{
  "n_layer": 9,
  "head_dim": 32,
  "activation": "geglu",
  "norm": "rmsnorm",
  "norm_place": "pre",
  "positions": "rope",
  "rope_fraction": 1.0,
  "init_std_o": 0.0125,
  "init_std_up": 0.0531,
  "init_std_down": 0.0056,
  "beta1": 0.93,
  "lr_head": 0.012,
  "schedule": "cos",
  "doc_mask": true,
  "steps": 7709
}
Each number is 50 + 10 x the weight over its row's rms, rounded and kept within 0 to 99. Layers, rows and columns count from 0. The size before them is the row's rms in percent of the matrix's.

# layer 5 MLP up, 320x64, rms 0.235, rows 16-32, columns 0-63
096:58 50 40 40 41 32 64 39 37 47 72 57 49 59 59 54 49 54 44 58 56 40 66 48 44 56 54 62 61 56 66 47 71 56 30 56 42 45 58 66 44 43 39 39 56 39 50 54 60 34 61 64 65 57 61 42 57 55 51 43 47 51 68 47
090:67 51 40 52 54 52 37 42 41 57 40 68 47 60 50 68 58 47 32 48 59 29 64 60 54 54 55 38 49 57 43 39 49 31 50 63 66 44 55 58 50 46 39 66 50 68 47 44 44 45 61 46 44 50 52 54 53 54 40 40 38 65 31 35
094:45 38 50 26 69 49 62 47 51 46 56 39 49 48 40 44 61 40 44 54 53 53 59 60 47 40 48 63 49 64 64 32 34 43 57 55 69 55 60 43 36 44 50 47 64 72 58 57 53 57 48 63 54 40 53 60 39 34 51 44 60 65 59 38
099:63 70 59 63 48 49 49 58 42 62 41 46 60 44 38 41 48 40 48 53 60 40 53 48 60 51 51 57 46 39 58 66 49 43 75 48 46 48 62 73 53 55 58 44 40 62 52 53 38 27 34 55 62 52 32 50 49 36 65 36 50 57 45 61
094:68 33 56 41 60 60 57 72 46 55 44 51 57 49 66 45 44 52 55 51 45 60 47 52 56 30 47 44 47 31 32 54 49 51 56 60 62 79 49 64 55 71 52 47 52 44 43 42 60 50 61 38 58 51 47 48 60 44 34 51 36 53 59 45
086:31 60 46 45 50 57 56 53 50 63 50 39 32 58 53 40 55 44 48 46 62 47 55 31 57 46 32 68 51 39 56 38 60 38 48 62 47 53 50 53 47 55 36 60 49 38 34 47 58 39 31 34 40 59 48 56 65 59 53 66 46 60 67 64
113:40 58 55 55 47 37 39 45 35 59 67 42 59 58 54 48 32 45 33 54 46 62 33 42 47 22 55 51 66 55 50 48 62 36 62 53 46 48 46 56 62 50 56 58 51 45 52 52 57 48 59 43 59 48 60 55 30 65 40 30 66 55 59 57
115:66 51 39 50 65 53 52 41 48 64 43 34 39 24 52 46 71 53 69 46 39 54 60 52 47 49 48 45 56 55 65 45 33 42 49 54 34 51 45 45 49 29 60 49 55 63 57 37 36 52 46 36 44 50 27 43 42 46 40 44 56 57 54 46
098:59 61 60 32 47 45 50 58 33 76 40 46 53 42 58 48 41 53 36 43 47 59 51 53 61 62 47 33 43 40 68 50 56 67 60 54 41 36 49 58 70 50 36 59 36 55 44 61 37 58 53 41 57 63 53 47 39 59 64 55 44 49 56 44
102:52 54 53 55 53 56 52 47 32 63 53 42 28 68 55 49 63 55 40 58 71 46 58 36 38 29 56 54 45 59 46 66 42 31 52 64 58 45 52 56 44 68 50 49 59 50 42 50 37 47 43 59 29 51 46 58 52 31 34 42 51 55 53 54
112:54 54 48 43 32 46 60 61 45 55 54 36 39 26 47 42 64 48 67 50 54 46 62 54 44 58 51 48 45 49 53 50 52 58 76 30 72 56 64 50 54 40 34 37 48 54 47 66 43 44 48 44 49 51 40 67 37 53 40 58 54 40 60 62
104:49 50 64 47 61 52 63 62 63 56 52 29 62 57 52 46 37 59 54 60 45 57 40 45 75 52 61 39 42 52 39 61 68 55 58 53 44 50 41 48 56 43 38 32 45 34 40 73 58 38 41 46 51 56 56 39 42 56 45 37 44 57 54 67
103:58 54 37 49 65 63 33 43 49 48 43 50 50 51 50 51 36 44 41 31 56 44 64 53 42 46 50 46 47 48 16 44 48 43 28 40 57 44 48 50 48 53 35 54 57 40 57 66 49 39 46 61 70 47 46 38 61 63 64 41 54 47 44 65
106:58 66 60 47 48 41 52 57 51 47 55 39 40 47 58 57 39 54 47 36 49 43 58 31 53 58 48 38 53 52 68 62 50 56 53 21 45 48 47 50 49 49 60 44 51 54 37 69 56 63 57 59 53 42 53 16 50 54 45 62 42 51 29 40
090:54 55 58 45 50 44 37 65 56 36 54 62 37 37 44 51 63 47 58 32 58 42 33 58 45 52 58 43 48 53 54 43 56 37 51 51 51 48 61 45 51 61 46 55 57 66 51 75 47 49 60 60 34 37 59 65 45 36 63 32 30 49 57 63
085:53 42 61 48 46 48 45 60 59 48 43 52 35 39 51 42 55 51 50 68 65 60 46 49 58 71 57 15 34 61 54 38 50 52 50 61 51 40 59 57 40 68 55 59 64 55 43 54 51 40 38 52 43 48 51 51 43 53 24 53 42 51 66 51
108:39 49 32 65 44 66 61 27 33 50 36 46 42 45 53 47 52 46 58 41 67 46 47 55 29 37 57 56 44 44 32 59 47 48 38 44 38 56 34 46 41 44 54 40 46 45 33 45 46 51 47 54 53 60 35 48 56 56 54 66 62 64 58 60
# layer 5 MLP down (transposed), 320x64, rms 0.132, rows 16-32, columns 0-63
106:47 68 54 45 45 58 54 50 54 71 56 61 34 54 47 70 49 60 61 46 59 42 52 49 45 56 65 50 50 24 55 40 55 59 57 60 47 53 63 49 35 29 64 38 42 36 45 43 62 51 30 57 63 52 52 58 56 46 42 34 46 45 62 46
093:49 35 35 45 57 56 60 57 56 40 40 49 54 67 49 42 46 50 42 57 39 64 36 37 30 68 36 37 45 54 32 48 73 49 43 40 45 41 60 47 40 52 48 37 37 52 69 62 51 43 59 48 43 59 50 51 31 62 59 50 47 48 42 47
104:62 29 54 26 48 44 49 46 54 59 42 55 57 50 58 48 61 61 43 46 67 49 35 60 55 54 59 60 50 40 42 36 45 38 39 64 58 56 62 52 72 55 65 48 51 48 49 43 52 53 67 49 35 46 73 44 40 52 43 48 65 65 59 51
107:40 37 62 68 56 42 67 41 41 53 44 38 52 41 48 47 56 55 31 37 53 45 40 48 41 71 36 72 68 34 39 43 29 45 44 35 43 43 52 60 53 47 39 42 55 39 49 56 60 61 55 41 50 41 48 41 52 59 33 51 50 48 49 54
090:43 66 32 59 54 57 47 53 49 58 58 61 58 51 52 41 59 55 48 47 31 45 55 56 20 40 64 39 44 73 38 56 57 44 49 59 59 44 64 44 57 57 53 61 48 39 36 45 54 57 48 50 67 60 49 60 71 55 52 63 44 35 51 57
087:60 55 62 50 40 54 40 62 37 48 67 34 54 47 55 49 51 48 54 48 35 32 53 66 39 45 54 47 44 54 49 46 59 61 41 38 36 36 61 45 57 41 15 45 47 53 70 51 46 53 55 46 63 60 51 36 39 31 58 48 46 48 57 46
102:61 50 60 41 54 50 33 60 59 53 57 54 54 44 51 56 33 42 42 24 43 52 52 35 51 43 42 43 66 40 48 65 60 65 53 40 56 40 27 62 55 42 26 64 55 50 43 60 67 45 46 45 48 51 57 34 47 56 41 52 52 36 57 53
100:56 74 55 44 51 35 42 39 51 45 45 50 41 53 56 41 38 48 40 62 65 55 61 29 40 40 52 44 66 46 52 37 40 59 72 60 46 62 61 49 55 78 48 34 43 63 64 46 48 49 44 53 58 51 53 39 49 52 46 40 48 39 57 44
095:56 31 49 54 40 62 55 51 58 40 33 43 46 61 52 52 54 38 56 42 70 57 62 41 42 55 59 27 57 69 55 44 55 45 57 41 61 53 64 46 53 54 47 59 48 55 45 50 45 38 53 51 43 30 47 62 58 55 30 62 67 68 53 34
098:59 50 42 40 45 54 53 54 64 48 51 40 48 50 31 60 42 52 41 34 35 37 40 61 36 48 46 53 57 63 78 50 51 61 47 49 42 29 52 54 46 47 52 43 29 67 41 49 60 43 67 43 55 57 59 65 33 58 50 44 49 63 48 40
118:58 64 48 49 44 47 50 43 53 57 34 37 52 68 38 56 50 57 34 65 45 38 50 49 36 38 46 42 43 68 56 58 54 66 43 56 66 53 54 43 41 50 29 54 46 56 42 53 50 53 58 67 71 38 56 55 28 55 41 48 71 45 56 46
099:58 37 47 58 47 64 45 66 53 42 48 72 53 74 60 56 42 56 45 54 56 52 42 40 45 64 51 57 54 49 44 29 51 50 46 48 44 46 25 41 43 32 65 46 56 39 48 57 59 52 60 52 42 33 53 44 62 49 72 48 56 51 66 38
107:62 50 62 53 58 50 50 50 44 50 37 49 36 32 46 41 42 68 38 57 61 33 47 39 46 51 52 53 39 51 66 44 43 34 60 62 51 56 24 47 48 62 36 49 61 43 64 48 59 36 60 46 66 43 61 50 41 59 49 66 55 61 35 60
104:72 67 34 72 62 52 61 54 31 44 52 48 43 39 41 59 38 51 52 55 56 68 41 34 63 50 60 57 60 47 50 59 48 44 55 46 61 41 36 43 51 34 38 38 45 59 53 36 57 45 58 47 47 61 59 38 47 59 37 63 57 42 42 52
106:67 67 45 41 57 41 42 49 51 58 57 36 48 34 63 36 49 58 53 60 58 49 55 61 36 43 57 54 46 63 21 51 43 48 69 56 43 72 51 54 52 55 45 46 64 50 41 45 58 36 65 69 53 37 56 54 41 37 51 54 47 39 52 53
088:55 55 49 56 61 60 52 63 60 53 44 46 44 46 50 48 59 37 60 70 52 34 56 52 65 68 36 52 52 40 49 47 36 53 33 40 50 53 63 35 62 59 60 58 50 45 38 57 32 53 33 64 48 48 39 31 48 58 65 37 38 60 65 49
100:64 66 58 39 43 39 44 52 45 54 46 55 55 41 41 54 50 59 52 58 49 49 52 32 64 57 52 35 44 35 79 42 60 57 66 43 56 47 57 45 47 58 50 68 50 52 65 58 43 46 66 62 61 30 56 43 36 57 62 54 35 42 42 41
# layer 5 MLP gate, 320x64, rms 0.246, rows 17-33, columns 0-63
089:62 42 52 55 36 61 40 34 55 43 45 47 57 49 43 36 65 51 61 50 44 45 47 76 59 35 53 50 63 50 42 46 52 50 66 48 60 52 41 64 39 54 65 50 46 56 59 35 50 54 52 66 39 56 31 47 53 40 65 32 55 28 43 57
091:72 35 51 37 64 33 55 34 24 57 58 49 56 44 53 46 66 49 48 52 56 61 54 45 39 47 39 65 58 53 47 56 31 48 44 54 55 64 60 40 48 45 49 55 59 58 46 44 67 54 31 52 49 52 66 45 45 41 48 50 65 70 57 48
109:37 35 48 56 57 52 58 56 53 56 33 39 50 41 44 42 49 56 44 45 42 64 48 43 56 48 52 39 73 54 26 38 43 63 47 55 56 56 51 66 48 47 34 49 47 58 45 85 57 45 58 52 51 29 54 42 41 52 42 35 50 47 46 42
089:69 31 62 49 58 51 57 55 44 57 49 40 52 53 48 38 46 40 39 55 70 50 65 55 44 55 69 61 48 66 50 52 58 43 47 44 53 71 52 55 36 54 31 53 72 56 63 35 53 26 58 55 58 46 47 53 37 45 48 48 50 39 54 59
088:54 45 43 61 37 55 58 59 63 26 53 31 49 47 57 39 60 52 63 53 50 41 54 44 42 50 41 40 37 64 41 72 50 34 38 52 49 35 58 35 51 50 68 49 38 66 44 51 57 58 58 47 53 57 58 39 39 46 38 53 38 37 61 63
108:54 53 63 41 45 59 59 45 32 41 34 45 51 50 50 59 42 51 46 44 58 67 41 73 73 48 39 61 50 32 43 40 50 61 49 57 50 50 44 40 40 60 52 50 44 46 68 42 44 55 57 61 67 52 48 39 51 33 50 51 62 41 75 40
098:50 38 33 38 36 37 54 62 51 45 42 50 49 57 44 43 59 55 57 35 50 43 56 50 32 52 36 59 54 57 58 35 46 35 48 68 60 35 54 26 68 26 44 64 46 56 51 36 47 49 50 32 43 58 53 61 48 37 51 58 53 55 47 54
094:46 67 69 37 60 44 47 46 57 71 39 50 55 46 51 23 41 53 48 55 39 49 51 53 58 31 35 47 46 31 60 53 45 58 62 46 55 64 50 78 50 52 47 61 45 55 64 37 55 57 51 35 56 56 40 41 46 56 52 48 46 42 43 47
104:40 25 60 54 32 56 60 55 46 55 41 43 64 41 55 34 46 38 57 29 40 63 53 44 71 51 46 43 35 44 41 54 53 57 45 51 58 45 61 64 57 50 54 65 43 44 41 41 47 53 56 69 50 37 52 44 51 42 54 50 28 54 66 43
109:39 35 59 51 61 50 32 55 51 51 56 65 47 58 60 41 30 57 44 36 59 48 60 50 62 56 47 61 62 57 54 32 44 30 53 49 36 65 51 48 66 42 36 42 35 48 50 54 58 26 55 54 57 50 49 38 59 57 60 50 44 67 41 50
105:62 56 69 52 40 57 48 50 32 55 57 45 53 45 61 62 45 51 39 54 54 36 58 27 43 42 48 52 37 62 39 73 38 55 42 59 57 38 36 52 59 41 66 38 52 49 38 35 42 69 54 40 39 49 48 45 45 61 54 65 50 47 44 63
101:56 48 65 50 49 46 50 31 39 60 57 41 44 40 47 39 41 61 39 40 57 57 46 43 53 45 60 48 36 37 58 60 29 45 48 49 49 38 48 52 52 51 29 72 45 39 63 72 61 42 61 45 70 39 41 60 51 61 41 53 51 58 48 63
107:42 60 53 66 42 53 38 53 63 45 44 51 65 59 53 63 46 56 38 41 62 71 35 42 52 36 33 33 44 46 57 54 51 56 48 41 71 40 38 68 57 58 59 42 35 53 43 52 62 49 63 54 50 33 44 36 62 53 42 37 52 53 46 47
109:60 49 32 42 42 35 46 48 66 38 52 63 45 38 52 47 58 46 64 32 39 51 34 77 49 45 46 52 53 41 50 44 45 62 53 30 58 35 64 44 37 44 39 49 33 48 39 52 51 60 60 52 47 44 41 60 28 44 63 49 48 47 56 50
091:65 42 48 29 36 50 45 39 48 50 50 42 46 58 41 55 42 36 46 32 42 49 46 43 42 29 45 56 49 49 54 57 51 44 61 43 46 50 44 59 35 40 77 41 35 50 58 62 50 43 68 50 53 42 59 68 39 36 37 56 67 38 50 45
101:68 60 42 40 43 34 47 64 29 42 39 45 41 51 60 55 49 64 60 49 65 40 60 61 44 51 71 46 48 56 58 44 62 38 44 38 49 33 48 45 38 38 60 61 48 48 53 53 48 51 73 48 50 52 55 49 38 61 64 58 43 62 65 61
094:61 49 61 61 71 51 54 54 40 40 44 59 54 43 61 43 30 52 59 57 61 65 67 52 42 53 58 55 55 68 48 38 49 48 41 58 53 43 54 28 46 51 37 64 45 45 46 51 67 52 42 47 59 60 55 58 45 46 37 29 34 44 53 71